config = dict(
    n_layer=9,
    d_model=256,
    n_head=8,
    n_kv_head=4,
    head_dim=32,
    d_mlp=320,
    vocab_size=4096,
    activation='swiglu',
    norm='rmsnorm',
    norm_place='pre',
    norm_eps=1e-06,
    positions='rope',
    rope_base=10000.0,
    rope_fraction=1.0,
    qk_norm=True,
    attn_scale=0.177,
    bias='none',
    tie_embeddings=False,
    parallel_block=False,
    init='uniform',
    init_std_qkv=0.0393,
    init_std_o=0.00925,
    init_std_up=0.0393,
    init_std_down=0.00828,
    optimizer='muon_variant',
    lr=0.00527,
    lr_mult_qkv=0.4,
    lr_mult_o=4.0,
    beta1=0.93,
    lr_head=0.00983,
    grad_clip=2.0,
    warmup_steps=0,
    schedule='wsd',
    decay_fraction=1.0,
    decay_shape='cos',
    final_lr_fraction=0.0,
    batch_tokens=32768,
    seq_len=384,
    doc_mask=True,
    train_tokens=120400000,
    steps=3675,
    dataset='wikipedia_en',
)
Each number is 500 + 25 x the weight over its row's rms, rounded and kept within 0 to 999. Layers, rows and columns count from 0. Numbers have three digits each. The size before them is the row's rms in percent of the matrix's.

# layer 6 attention output (transposed), 256x256, rms 0.541, rows 80-95,111-127, columns 0-255
105:518507484509473507500490491517508489504507512514499468511493475485512503523544502477508491504522500470506515508490472508519456541492478505502477536489518478499500449453491498466504527505503502515525496486510545497495526468489470529477517528474505509502505485454456486530491542465486500503521516516485506493510484496493503532552517503574517505482541466517514491493551520515500528474532531457499453548543479486508476540483510501514482505476511506516449467532470468507527497521537489538462497485519458531485457529460420470500500480498516443513438511489523493544492461447511444491524546541475520468520501509492502510489512492471516488493481507457495503529509548517470507514519472498490505489544484483529477498537532514497457513459521482544519506530522512463550475505485475
105:506453476543491547474503466498503506535499479515533472499500508450481467465484561503520501535502496446509542497543498529461474443469526507503497468494532481513502469471468507530520484489518475472469545475513476500516498518491524523514541468506529490528478466463509510457475500522520520537481524456487495503526491497550482495512472509494500520450527497505484485496545486500514466500522505483500520469465515475504484485512519474471454504497531492459534549477509519487523512463473491505469499485460464487488493473473511530488484483491454510446510485487485485523495507539486477459514510442504501522502518487504516501521556451505554493499487473458538512533506537482476481514480486485490527479453486500537518481491526552511540456483524510507504536499481479517475478487482497
095:529499567478539475542507492519507477501505477517474519510504532513499465495462498496549504550519507494491531515518502535482481497520498448506547481479482455432494443543532507497495452483481531438511492517505474484472509494499508494487488499519502514547547493458528548535470514468495497497511517470543530526491520524464477519509492485492464501501515478558514476466544466462504489463466519529474520503489468482516488495539507512526514478514505502510519493528501469477521483518537492513471506466501475480503472543513546519478482519522481526448482519515522508504484521464458476462502467471512520527507533478449495479529495465506487506485494494486457499481541476548515505483516485486473491542476512530504528512481498486512499499483459516453490512542499486517475472503460501
093:515532501522515500532528478497511540460459512513484486520493500525505501542521512515535519515486462507488481462491514512505441496536500487500483498481526502520521500489469436492517535494542465475513492504497476567507466570491475504494472517464527494494475490492482479505529478485483530520514565512544467507516549475482528465461521537481511536485517502490473474511466487504541502508468493482492506489478488512474482556479501514533501478499530497489490492469487497556491528488470462517470515490471494554454453486493447493495479540530535541503513494522518490515513465490496506517510467542509484505501510520486494447500480526509480484461526499501493489500473490523477494552498486503490478496568520507423483524501539464481446478505488484486488498525536510512515474511518520
091:502569538531506526506498528491465472530496517500514478506500501534490480496510471527529486504501519465520497525478492504524490490502507477509485478498491501497523463539519555513496520533509513499531535512510513561516507477502509482485551507466502523488540456492508518498505538456491493527531489460517509468516491502465479513485466543515503487529519473482505497480523524512475519479511527501490524462498514503465497567496493523487495502501469501486481516530497486527509497528514511502513474481507518509525522499501532509503536506485505536581530514492476564497502563523516499502505534508541484448500551531468475492487473514506503525544492475511510533489499450550477463474521512487524446432474504518512481494471502531492535565455524487517466511505523488496502478494421512
096:481484509524534462541479512551498483505510522541496514468509505467499507492491508513564531511508520533499522485486509496495533524489503513456451460459524481499492504465502473474473486522460482459485472501510506486496481505509507486529517481519492517475486518500502506498476497493491468489470543517515527517469486487540571532494496502526508523534506509516455463453493526486457467501521502496510504470498466514534494456503514501479471467461467506524479478511507516489466489458455466485532527511516510494503494485471495481525527489520539521439508510540512510485496497445532511515502526518490485526525500475482503557541516458471493525478448472517524531459537508480514556435527518463459562472497507485478487482492485541459517499513478487522533488526496471467519511512496481
100:507524486495516513460504464501502534499548523526522558482504491541544510512517530476533513493509511540506495475548524495489506516476497443557569487538488511469485492518489491524510531494534528526494484458497499490474449490506473508500511504516508506481466448477480511490562472552471512468520508513500507525483496495521528482502485449549501464490455478486493486499485529497468521531529492525511502519474484500494505538518462476481517515487531515517465504506510510527460472502555448509484497533500538450498541507490488455512450490471428500510466524487454518500542470533455492506497528493508513519537520502505516510509514520484490513498502459534488494501534485508540550511538525496480469502499488516502520509527532511494506529507526517454522489478512514526493478516492459
102:510447490498494481504497508526515487525476538505535512517508466494523522526516493513519478537494529499476553512508505540519511516492517481500509516495480545510532491496513459491518537501513532494499529447509469550525519487536544468491524518516485472560490478462468539472535528521513467486468479490505548554499513526563449521495499500504460511482509501501479527468475471532471471445528523468527489493523472521480540469487490499487481530474508483471517486459440508499509512513475505484487478458537483482459481511494500535457500462512502526496515501500522468486502512547494477523530498511483499484518486484488538488455473501486534473541453499478523496527471510488496505487474485497494514476516445525493478450491526527527499485459502470531500520452542515481530483525474528
093:521492491452507524498515509478499498468511507500496479461503499476503478520506499480421493506480506573495502504490506513499514510524493506517503518497513533501455484494490495472500509540502490516493523521513474475493526478499506542490524536513497469535494462498491537521556484497538487475478525517494443503478479462498508465487512505525490470505523506471514499470507492484475515460461510485529481503464483557433490442500531515514488458481524483504504538509525511563476527473507503475496494508509517482523505520460501527438493502533502505506492488502491507528499503498521509543442522543550532467480558532508549511484522519514524512551509512507478507518472537480510506469491535540489531485482495536482509528540499566506460460501530492504503452545514508525466497487540534
093:495550518472503538516476523480492491465487522515490504492508497442456525508494501444482524485514489508487497485514476523528514533519476521516516511524533484497542534498467511479476497509464455514499508516524450496531522468524510480540508464498523490466480487499509519537506475477488505504469503524481457499548493477498558528479518515528491530462479494465468550501504536489482513515436508475508513518513473533471528496537508485505478443527524521519458488535525537484473499472522487500519498501482491490486484511492479504512488524529466507511521524522487492486510534461451487512521428516549487520491519543524498492530474475481526499519516524470490532527506504499503536488468509528463475462475516469457528501477509552535545495462505497542490454466508515501454462500483463
096:501496460503484486527506492506521491515469528482511476494482477499544447488491530484430488491529471492480493505496487509560514490488471517521479532510458521487510517533509496512505504533491496459476496512508509522486490478529521515563469510486491522546516465427518560525535520503524440526465530488487521529474466491474484524526495494503484510493509515454486518463517529477471491487532511490489480505467469512480461502525495499490518509471506439502537477502489468449533523508462486502458505498524501522501496484467451507474542483507550519516520511466502499514490540506497489506504522530499490496489515475537486526502527494481506510473483482451458504557471511522496511481503466463527506506477477510478501457498556490473542501484519458543535546470526510520494488508451535
103:502537513452470470475483511514467502463518484520490503486494516508544481538495491521557500457451496511488534482476488491505527542534493492506555478481533495512480544508461526494484500479498483497481453506476481497476508502521478503469504517507507517478508519574544509479461493471471544472536486510525449499529476452480541492497506519476534466498468491513513490523522498516511515506529485532546463505498508507496480550508501549460520478506450480460504480483530512513496448490542531517485477507490466540495522493503457464508467503496511509493526498512515482499477490485507532464525488531431529531462491478530508497521482485489509486484529532504515529485512542524513506485536511535477463495456533490485519503475455530484562482536487488520498498508472517456511526472509492
100:492482474517508493469516513478475459554426478516505505513487493501507507505463490498464494495493480506458514537501473520517450476495422487503482513456525491544518511504527500515511575506532481513528513529533546531534474533503489477507461514490495474512474514484439498493478532467484544446514494497467534533507483510488486500515505460548485529510514496490508482433489538487507466539498484516489507475470496490506525455469505505517475488483474467510517508523549483517509509512527488494474521520515479487498507490511501514478530515501539456491510479484475533508505531508502529492522505568478520534505504470473499484506528489443531504517473475493486505528541498533493459499472529467514492446507509508503528462516443454517515496500510494503527523508458487506472521459481494
089:510474498470495496498518464438475430525459504468508511529507508435471520510500481501523466497530483513514493512468504505481486521494524502477508522514506476509479532453524456518524515553500515493492475479494478536485509457484529509525500507499515498493494499406496490490546497518488479509503505495438508507538469463485467492490529504503498521501479531507475508515507467562512520511508486519500523480504480519467486520515521452511430470483466514466472493493495482467469534507522515492513478501494481509472492495496551517523478502509526522467489471491537512492475530501463488477515462508494497500485531477538482472494494538583513477491477500518539470513471443501457529488518548467469528505489498492505506514474508499470492557499516475472561532530509488498501524472516501
097:453497482531504495482496515494461472517444505477517507471552533487518495500470551492513469509493491463437504489484505499466472492481480472476506509457444514478524474457487469476511524509513517478503513526497491546485497523513537486529485517491507521529520530509507517527508508495539506466511511527521494469528498526572528460490477490488533497494529523526532514492555482478465533492534513538497479518464516496487479545505532489471494469511544516515485517506505517494501461484541535466516462487499491519516489497507525494482537496474531497517500472474460482489486499499534476501502484471509529514506539459456475499505507493468513472526493538460470540503495483552476505500529487495479493474546472489557464540510529553436509503511464477528516514498502517547509495488527544
089:478507497471534515455515545472536494481491514484484484477483498491521539494470499504428536507481537516505492492477503530494490513499513540510476475468486488481518495487587455462516476516471528477504475485516531498494499463471517527526487509529478499454519461467491481477459526477503551514488499481467499513532545509522528470530531530479511528482512501525490467529497485495531499515482464473549517510460470523478506547498492513430500533495509497475542467517483553494477547526553508523496475492499484488515539476519508476508510496545500507508463523485517499483480456474496500516510475493493484512484500495517498499539465518508505488513467539486555511476495470518540474442485537526512497538483547503476495522485543443519471496495527523499494511519486493511472520504498525
091:462482475500564515516497447511516493493510518453479488562490482497461461551518532554502441493537473465489514483490541485490483492471494503536506483492468487479479456516445517521464523501521505475495525515533486450463461496536466499519520486498494515440516453480496492479544521532509522517501478511490530504486497498518495474481490438479469501484528474484458486511486481525468509510501521501515540478550521476503484478495436524526467468478496501491495488489510500532504489526546456536483499510510483524497488496513533487522536495478472524503484507493511461483447489520526475472517528498507527475502513496535517494545476463531477479489500502503545516515508509487539507484502497532448481487509556506488497491496487479527540501485512498433514496519497469517506483497456508
083:442426543520465487549508506507455516506510471486515523505523512491512498503495483458504498489476492513547529488527503499449526463467469486495513490437520511528497515520488498479502498509497472498474539536493480510466486512466521516512436474512498501481450499492499493519567499474491487478499473464498520482490500462524493496485482487468487530503452533494485512513506505478539514487525517537497526496422522506456530475489485490513507510525499503544532506532533524514505525502483524470548517516507546478508509454555535492487515521498469495503541497497465516481502507565536496524499480484480535498517468484442497532484458507504502509531544499533497484508467444494502492485538483503494470449508524502522477511485496492475522481492492534489496507444512504516473477518527475
087:491542500500491520489483519497520478462497504505484531467473504494532507545502474496484493480509533516478464448488509486527477538512499508509494525488481481523527536502500452473499477516527502507546488509520525530474492489488515495465507496512542496517486525493465473538528492472523501558468488542524481522455518451460502490520566490496484547484511494542510497512528532501481513463480499478517441534522496510494496498479513494515543493503494509525515452485518525481484500517499504495497478518561505497481497506509491507533484477452501477547435497458495511504479511481485521568550517557511488476528493536548516495498465534495470498472500544478522504490477496515497522469480506467455495535556481477490510489483500453464461501486464489480487437508469484525531520490544495
096:475507452551498507531516519493467478503521507503499516491480457491516515490539473482416511483447502517528511445480485468534518494444486477512476515507500487536516514499501468530511551483559476508470521496513498511477481466509496491511489523521486500473480530520492475502506505511490487480503496502472503501485456516530493514483481528520532531513466506512542563526497508514492511530534504544500481506448538499482523523483500494486484502505525485467523541493501461512485493528501475513558511514483508530492545499503503483488508479512505509499534486490431571503497520507498547527509508502496472461545528521510493486514505513486508527500514455535490522536522443470516464467550485552504523472535473496504492516490550533543479489520531518512506532451500504519523527516544510
095:499493500516537540462509520528530494491501470537511503475461515514546517504467517451488462479462499456498479468505502497532528487514532522514478492476477465521485493485526516507493447484501554526503487444479521465536550525487459483523474511481485534541506535536518509474524521466532473491486500472449505525496494521525451487548498517514473471529514470517507498473477498484496522496553501526459495470494479501496505495500490488483509514494458492507460531514502511512525476469492531512492535526499504436559544531487522492521518488486460496492488475556486484527499468500500485512474524528520522477493474459523514476490489491473513505537499514495512484485504495500514516480519512502516493482466497496564527575454450520511557511529504503537456486464488507473507488522502481
095:459477475507517497509489503520498530450485515521504465490503501529501504538450524479474511522473503541469470492495483493472511502533527526516464482505490482534485496471514484485479478500457477534508497486494453439526516476474474515510489522501544494527488487519517525497492509521534503449470536523527465515516506512549510489533494528522500511537532521520479455522464495523544521490459524509485495490510532491518506463458499524490525514489525501512545477536505513485503479512525522492505512476442479524507437509509516514481508482527555522470452478514516493492493463468539525529478485525530500510470521428518511466518545483523469508497507489477527490459462552482470478499485547490428520554498480476498498513532488499503460482546479517529495478502503516471490517499530487
090:518475489477503499466525493470506429498470490490496479507490442526496506524495491450493499533503474495464471516470452514481509486507460494503512468522502559517495441519482537489523497520495519520506493496480490509535488538496516463489492541477555465542525488487514513441499480509479514519469438498501499455514477509488427456504521533523480496499476503475557509517504493457506497500479488494473483507502560439513533531493465501512517525538518506531530486494512470498515485497509506546501490507504508504499464520543519476518497496464502492459457494479507465506509484508511489492483489502510500483493508501506485472480464486521452507535527540480478479497463509529493484548514532509528446489428502468520466502523538491480541501493509485441522475482514487513484482510506531
089:473468479520504465542483462483474449499495489501479466486514520444479453468488479497454499512539494451514515477451490518491493509497451511458414494506524485513505463474476514519495480487477486466478536536524485490550491526531531525505482495460520533483526529476495499503405520500505502516469456518507522458483500498533542462540502517468489502540550507528499493496500484526495478479498498484487512475499510499497498452509494531472472493513517482491511486511486476483492515467479522480516497483494521557482495477524507491535539517542464534484502495484518462503480551445493514521490484539499522493479469553528527482500464484507512499493467530470500512477515507522458456483520493517460521468489518468497516512502487489491468502484514493508503484483465504497498486515544540
089:540524493510529469479524478502484474476509475516501480507505528517511475491468521521522460476458484490530445460480485499513493491512460515529499512516522485525485490504495490514445526499458468527557485540471490453510464523494459487524504467470467491479489527502527455527458478510464519524516532493462463509519497479507481486498501503514483474486476515507538488497478537503521532484497501489461493473514519493498474522461494489518432494562493510501469524499509464510513503523534498529485511530446521505509507485487490486503537551530549530465486498465480492485546506480485527484514511489493534495494510475515500501561528510462486504530527477499511519470507510524490484477535497450542513495455496479512529517457535419478462505529505481494486472507491468497452499499549470
091:465483492554486491516467458517504488522496437482513511492518545501526489494487457507534521476499549479517554532487507481459497526469498466512508495481496510516506516512534492505520500495536506495496497483482538514492454531450475496495497497479486480462456476487516501504433529498513484508540476510505529505480528525503500519494519513491535527498495547531472509468500487472507504506539478529536492504503490453466483495467491498512488494497511511500519511538503494456505487491496530462545466466489521523436496493497517457498470491495501504467480521464504510492480484519513499534481438449471445487514488519525495495511471501526514521449512486509514495494465478522506553488460479515468480545509534470507471491474520505480462520434437519500542548500465541461523513501475477
093:487487481525516465516554508514505499489520520467484501500490448549544509507521491541538454463478505516514482519493529489502515477483521479470500472490487537517517472537501518555537472496517508533470508510484501503490538537483498511465474497545491509497506506500489482498487494525474485474477512500483483476499532500496501475481434483444505459541521506498565461534435518492524508557517499474512480478527538487478497520534454501485514515500512492490504520443487505491496475489477505478479510490468516520484526509505548496459509532471502470538538474517480512497520479479508539487456512527472528467487505471495480511524545488498473511488505462510528499512546479528513498515510470507543535504499467521531472507492454443463459461533520503494523496468480459470550489492483523
086:492500489479524486457482514512518502499504471517481537518499480484494515560526523544495518490517479516516487491502495494441515501488535457436499479489533448464529467498467488481515465494499457517460528454493505484498522522508489469469555538531500509486515532491499493482445463491492568513477505506529510506501546516515503477485513475497498484467485494510520481521496494538497464507500485506526517485492489486507506516498487486493490512495554518513505543495490510509532465472510504486467479471520510451526484541499517486541469536468492458499519442494475498500499507495525532494470499513477460486520500500503524522528478514491515479523519498521515541502537462484509476495502532457496455532534497497463458500502522530567447502504491499428459448548459472526500511481531500
093:482517490481518496495539512458506504492487506478502502516503507567485513466500495495464488512507528530509481540494511484529495477512461540491445474511483498541521450514511534508493521515495502516481477480509513485499518504463550483498541528501494478517487487473499495506523541564531479564470498515499497510440528491481519495490507452511492518504478495501525537455464510482510493511530511505449474501477459480471478475475507445517518501546535505519511511526465520511478506504498512470514506471504512460510469436497528502510474501489532497481454436535493512503555500455498459519465531493491455498550459564502508504499502509524484504517492520508497486460527432481490496522445490432538518501475496475499503517506537486475468506469520508491484511503499492498467498506519502
088:502474505498498514515486481501458511540538541492470510478557492522469561503513529509500529494465490550511505473516480500536527484481541502502485491549515516433491489503575486498496481514480469483490455536491467495472558462456519494485488524491509495500509487489548464488498462497519496516497553440487483545520544519517494463503497524510534483505536507529503515515537468509520482487475511493483514515493497497469498490533461488522507488538557482469505456513503530468525524521458533495498527499481487468527536483455527512486509521518516491498503494494500472495486503494480473508493472475534538534436493504499494475497471519557515498494539509501462493534517517498521524498508454497487485536512473485534483527490489467541481505451526509524488504526500492546497466538521506
087:493545491491471514538503478450515513500532519505522518469496518442462427459509512494486489476463504516502508511508508483530533504503477475481528498495498494462469487491461525421456477500476500519485534500493499506508506481504495514467497459505470549506515485467460473511483527469493531519523498501478507475453505531536478457499506491497522474486520534501490506516507493527504499476436501518484508481487543480536539531496530483498501484503530542507515479536507489570524451520492493430483479494490527502494456491480459483506501512501501510505540510506500518472506489466524496484530479542569473437489480559447505493496491479471534513505530533528522438508503496495511492524484461527483533520503503507520506507529507485535501452466494487512490485484494505526514518485501487
095:508470484495503503530505531512515492469530481520500514523502506542478495469529438497542461515482515470535499483511487491523531510501520509503533513482517495512492520473486525519492471524502507509507531516492513515484496491509456488519496488479521506489489454485492510513529517462438489487479500500457517509493493513476477509501459508476497482475464526473484482532467514502539490536504483472468504507510556472522535513521490490566515525480463488505516526496471451514509521488453467564486546500499513511505541518494477530474492529492508430470540533524494516528512478491477543516547524489480471507554463520544500559521499473514489519472475481500511479521496523470501535517487469573505494479436531509455462482482485471540499454487482518514468516497506501476529518478459489
089:490482501510488504527474505523491530531465496520462489502498475537549487459522500501480508496454463482527498502472483527503492454481515459477483462495516511504482483486473483517480521482520509521489474479469519534497504526550481485462454508495507449548498512540492478499506492492525509541512512523559524546468480480484510515478542494495497514488488506483525492482517513458516472497503542474436448510498509487499513442487548489580521495527457501534486498524516459489489509470523502482553531513508481517461500505491452487510444474465524472490493525517487488499464499512518520509478503513432483495502462513533506475487524482478489527496508502505479521515532516491498538496511484469520467467510466481472517501539487498433468524515483514517498482500564533496500477546478523
# layer 6 attention value, 128x256, rms 0.0588, rows 48-63, columns 0-255
097:518542465514481516493512468510523516489508516503517457509484467486506466493487496545476509468510502488442484468475527483540498518536457466478470501522524469484529505519525458507511513508550511470511438463490528484532513503513483507471539523473493500483532522517517513486467519519485510535528469517510534507522491498509510507543513517512538515517498462481474455495524497481454468520484457482483474520532485523545473472519508532542518494465512478466540515494534516492484469437526479477533474465468494504535483525496492502486520511487504497487511511511516515496507492512496488535486484511482515487516553500495487481538536494494534486474430516503495537488535492495478459449440489479509494560449475490462484452478466500521479471484518498527463486498512509524523474454485472
098:442436493494508493511526520509506519496529479550523495521494480493485453486509518509507521502463533492468507543549555472492515493490512512555522486519477502529504478504469553501491517500505463509518504469478550499480512500517487485518500522485490515514547513555526477472515489516538498466558509481509533453528520537535476500450530531522525495492476466468473492483479477533518512492501493514463503454483516521508522514494481508500505532478463517498471481484474497503495501560528488509513472537453510513495471536486506505518482501509506500476561521504491519500478524498460490473468525458558522493517478448462504518456541516536511475464505432504494495463519482478482499522506493489494499556487498494513508513548473529503470478509480500494523510469520505490500538491453516
092:468482536478489505476477489469534522545476508537535496512533519449492495515491544526498495528484488493455492509497542500523483496500461514442504513553444492482438506489508491509533462497486491551489479466481490480506462559491516522487519463475525488481523481518506558503508489521490503479527511521472501497491518438511530490475467485500518481516526487506482419489472495507525508507495516507477487505535499474540475580518500458518495505510462502528470512516509534501560488496503516460469519473474478468483493540480509486469529482509511510523447476536500480541470505506471481544486485482491518527483519459493511501503502542500480494501527530520541486519486488517510493511536511496535467504516533481505547523477512481493476465494503485445486460526508489527502496487480488
097:498471479526482473508490475497497462510502507489498505492550471473497507560494467478507516522547486526500520478506521505500477488526520484470470470498518558487507513492469515496487493522508485505494480510473526519500493490509516482488528507511491476476528508512476431499504475558460512487486553529571553502494505504482546512489540520477447507496498485522501476515503473515490506533481475499523499504519498526476457465508514492482536475495529537491543460464506472441505530506515484468498434483512501503474506501533452526497486469462519515526447560452513528485517469481465496496501509463472475504473494506518500535528519490516480471466496504490487491522477500529463450496478507524476524499523468474527497452504535486488491488430533470519531502548502510500515532466526503
097:571477555526517549457495511499489463503486517490436522459497489507507513537506502486502505527545511492517506467533505496517467532536483484529527550510487500463491513483491527517514496513527489471508506470464479528494471498504496477452527504528462475486498502510516504533518498475481493542513535484451496439521518477501519511469499470510509519524497506464470539498516498466453513498514524488485501471513455521536500521466490507495515491480471526460468444451511481524471474455486541507467483498516507508575510478473488509500508496491508494527496553490517479563469479511524502463523475483487519479498503525486486504493540540515490503515494491529478521520487509529540537469505484487524507517484508525545498518485509521525497515478502557450475501486451500511506539529450511
097:542502511498486532496493473536466522504545541544501500499490548489484508465530515543520485536500506487543527491540498482509467509463479490435491503477452488467491527504493520559500469459516485500489523507440547506488506483522478454489477508520527529480488511494535523554501488480524480482532491468494498504494526445516534504487514497493530571449467507512522520496549508518525486524490453485490507545519539495434517515524492505530440507485532498485477522532486510477465508519540519491531459483531488484511525484454487524515480475489490476504528470525513542516460504490496522512503496514484526518489525502494509496516504541489501491512520516473492495483452526486508482489482488474459527538557477511508520496501482464532503504517498510545532492484501516540533483481489492
102:535561528483518504482533506475552517520484542502516465503493502519481494522534529496527451506534459516503463488469499507510501500497545487485546510508452509502499487512525525479479517465466482495482454493479516456474477481465463514500532515496509479493480483474502521504571504533466522516529519446499507471508513516516457484482489487555545480489447507507510535468538527477501487567482486523545506509488522531513502505473493468506518520499497517528505561453557489492495490516508530479488495542513469501509501473472506488522487525491508510488495529513518507473522476542524521474521480526516441489508549492461522507485486500500536481477519506509501535499434499499524526480534504520490478514537477501469495462465529496480543476483478466472514490514509460494496489492537468
098:479484465507506510522493493510476554499515511515521508509425463489470515505512524512502534511524482488476545489490483518478520537504462471510522516480450492480519506492519535497520538527555520485451457493489470531496489473495550473526467505485520477478494466518472548498534504503489517492533509529538461485486546495479496497499520479478536460518469482486462494512510486451504474503493498509544490495524469506510463443518555500483525504479471502453490514521453480504504504496508491490498496516541478515491499529516516486486493495497504486539513464556525525508506507526496498519509473519501547472513553497513484531473489484538499480530514505538424514488444496518449491514488466557478473484504503462498528511545487508510448511482470518516480506495504539480491465493452512
093:501537468444491528491488478482488539490501521533496527514452464486498507496518512497495521496499492528454468467498491487569509484502500545482527511486514523524539472510483519469509452528493516508483473517497483504506504506549492458523459495533491525506526519533498484507539441504483479491497444474500480519450488503521536491494517484536460495536471486499504494533500538523541493526530501489459515491497480500549448476492521491472491530508547511457499470452508473467455535472517489574522507544477512471511509484535488503466480494511482483537469497520529482507524542501497517497512549470503511512537522489443508494507506501487466531516495486502520528474515493495499461469475489469520474470505437525499501478458476525491504492548508518499530505477493492533485467501536511
094:520508506503491501505522468495477484523493475519571532530528535478476494510518496453512526541468496452477527531494520514459493503512482545453519525499513460505520486490497482445442480476541516473507482512504489535475472510528470476478522481472539476494477517473524509505536492483502547499562528513476521498474468495483485507513542512523536498496519469533517470471510513521450486497518514534474518508488484536490531475477514479489523478507523510478503467492500525534486517497549519519524499507466532506498508510534473521537474461527522510494497481478512504533510468509513491509498509464468491521483479514527479475478520505493502500520461536485529469479491471544529503468512491499509574499534492496505527470513530515544528517513499468475471545561517507525410501487508495
098:490516486534498514482521503493508486514510537491505534499496530487492525509496493480498493538474483535470520504482518479527498494477453532517530520503464529490501509497550531513484529501520497512490489481494476552481521492485524500491507469473469524523479464519539454501569522502502468522486512494501479520491490469502509527462469534491490453501475483484523508537511535476486538490512473511471476464517532513545524512525567554472526469529510493500489469511498527498488516509552487472539493540494477535522531487466521474485516490504523536522504488512459515548525533524486480502517491496529532463508530486544455508497549488490483507470465459533494515486501536561525493493449488484494491536487533498482500478510495484460451492499447537522474502455549532462490485528467531
101:475476524519540506546460524559512458463516461511489511476509492468520452474540492519489531536494503496505506484476469512497492514533507470464487513478525482479515533523521516505509465479472475486502503529481517498491487525486517495490482481513485506508504525472506538456482522472470487456462477469477506527529457515487483508479501521525534487496494568508502501485515554488493458505480506502518465532503515546523494505541483489526506481481506476462461515444498516502513496466500532501465477481487500481474484559550520530485452506522485440508470490461513504487455453514510492477515449527455507519453506499541499476472494485510531514481493502469494516534503496464504525499485461507486491473539483514479466459493480527470534553468515461493480527527483542509501467506533511
096:489529464583482480496500498508535484473478480483520523480508524524503468479487514468484498518477534502503502512519499466470520506513515477518519480468554476532507488509440529525512520525505504456517472451501495498497486541518485492506510516508460481525541469498504494507508478491497497484521456521523521490529513457497496479483484544453472511507502486497482485511488505487467512549505502504469524472498490512524505501491558514520512481514502524504482469512492510504456474451538493504487465513475548513496458534517482497517487508484503444491503466543534512482508488549492480475515541529475517500509532501491487439508535519482450485542490492511508489510496522500507515478438500489503480476531544460515534472481494474518479475552460571462494472476508485427526485471453508
099:489489503508515502499534509513500509554488482457484500554552475480487510520510493512504504488566509559474463486528546511488538520463492493473519509518471489457492500495530515486528517465489473482486475461492499523490545504491511556498499524513494464535500517479533512480493521495567505479466487525507468523461535495486458536519508519462503501475445476556526494496469498496451499514543494477504504496490469474482482481499508485471549529496517499523528500492504486445462473487537512500516529553506506465492484516505518477505559508546428502495534502525469458436490491507528514540509499456477518510496510473504450500524508520484508488482497500506499523519499507463511483502517474469481520467495532533496513554537474555516533491510492500502517504478492494483487486508498503
095:517534462474467516466493530500497506496450482514535532527474518504500494455517496499535505516484545546434470512531494483497490493477436470505447490530479537523479519474504481484531536470521485509499516512498495484499510458481546529495468517513473502498489498509510542529485505479501514502515473481536494511493503499474516518487564484529501484522545456497490563497439480530443497480544466530500513533476516499491458486474506545487502434524495497486452486485517516493500486507472525530513424484498500496514500516481517485494497501498491562507473517463484507512485526504496471475475514508503519503485507518459536446484475507503448482501512488506510525519514495536462459471464523493486507497573471517497480517485462496493488488502488504481518462494534489498493472496514522
098:530455472511491461477497482528511514475478507478509474493501492530500523489545489502466519479514490470522450453527521428512495502557538530512477483511478507533524514512509504534509474497481479534532505509499501514524491502466510490461455504522481484505502482544507546474486503522460531470446508500434475525528527484464473490487485490562506522493503526498525479506507562530468532483495493506549481498482544526510518522483490447487495560491529526483513478471491545547485520532457547500483473502497501455486503545496520538481527475480481512515508515485534521512526524498494483491504495508500471511468484509485470499530511532537472527492502500464514488522473543491502450537489477450503537534491513508537483498492465483497489507470481508516493495506486526501493549461527493
# layer 6 attention query, 256x256, rms 0.0664, rows 128-129,160-161, columns 0-255
077:500514492513450428467469527527525554469493443487499519544451505503469491529482511499505475524501511521513499503536534494484523550522488495492502501476493475490491529509552515485534557539528479507508510507490516533493487523482552503538482518502465490477463504501498510515534522544516463497460477517508492494497485452492456496516490525502527485511487498456486521566480507517461508492498501510442539524502482511504478483536480536467467502496467522484511555516449454534484502458494466485481530486462500506478503491474508509515517457507574464488507464465523499494504535506502496495466479521507512516484536531508481494501541485506518520513527496521522495505488520487528518504534484497491534519475496520538510528539491456493444469494509511523509493497521448523512487518461500
066:502457510541462505517470513507542520518472516491515515549524488556527477499514498479562514536514494498526538497483476529485470463512498450482522490499523508515493458490490507462459475484501495522533527497494494511498527508510539476504498467450485455508468495516481478481485468503503512508523518522498542535516469510529496499428532499513526492487502478504514500474516507482480493517520471534488499497506522461512540485512476511501481478496503532507524543500490520538482519531551517503531501490455449506486518523497456490473508528486508548562496522504515477554515515482500530510506471490512518478502465463491487487474524502497471511487568484514509483454488534454503448517505536525538474481500465483519508495520514544502536536511535458527473504509558503510482475543543485
110:546503516502529506487500486483517497487535487529484471517530492502487529486501518490518512466495483526539508459465526501502471540488525494536526487430503512518485521534498483476525482512490502479523504478498516528552563519497515504493429467487477515510566470502455492493517481504523497454475541494491550539500511525509494484496490531492501472498491472527509486486479446465493513500522564481447534523468490507496504496492518520450465531513488498474527487563462451531495522524551500483478513473451494503505491512501510510472543494536486507472535530487502512486551476525478524470533495492475512468538485521492519511485533540526508501469501486507533475516535535472495503471496491467543470478489486524516527543509496473502525489505528507529491515517555489470479519527490478
079:477498482485504536489493530517489526524464521506508498471453541520527544489534477507529490502497475487555494488487464478486521486466509495486498488492490534479517492432495492517484516551497530535479497450521533469510506498567463461497504532528489506532475493536501472455493493509488506513490477447504512524482464534501469512512492512521540511493572524498523482476483539475510498488504492485482461491530516523543479507542583490510492507503547542521486499506493518468526495504518516505542505489471517555508522506529509483489485465504501468490490493528497487520547488456532472519517546509460460508515493478485501525472486530510478521477528513519480509454469552524473485497537498482482507531508444513507463518520538498533509496524524497495529477502488536521529459516502476
# layer 6 attention key, 128x256, rms 0.0639, rows 64-65, columns 0-255
097:489497469540508469495525485537472476461519500485511472497505472528541474472460534474540545481448477492537525509443463463514511416487498535517490482522501482526511485497515468498460491492478514502496496500525489497482473553479504456489530492448533474546536483470475515515499485454450435469490518498527459520495513528517473458491508531521478491481540445495495508522501503485513529497493505526487464499528512473504511564492512457508482512542516512499515507473527470490511528490503505517537510491451490537507485524531496490499469498480499492456463507527477495482485450483519495517482529504517496465487499454531490515487485516522451495540470489510491540475482524477528514520527451491513495501504499517492516501519472511532506509544480497503513477485500450474498473539490514
089:472509511496470456529504506490460457516531504537526484505501477468465492537541488534484489534505462477463520522505499546493512473511489504489466510518507533504516505533514461527484465450553466508442459474509510515523492491469501495519469497535507522466471496531531504500519535483482549538517504540524495481494475494516470483484497470543489546464488503515543496499541486514453522528521500531531496513474524499485492473504507478462531453475487506526458497502509489503550470473520469506498495496495506525529514508473473495514472535471516485488486535525472504439476492516511533515535486522491487534525506476473515487490456468464487471504509541475517551500535460491481479510526480486513481526476507451498533461492476500477552458496503527494543514483453474524502523473506502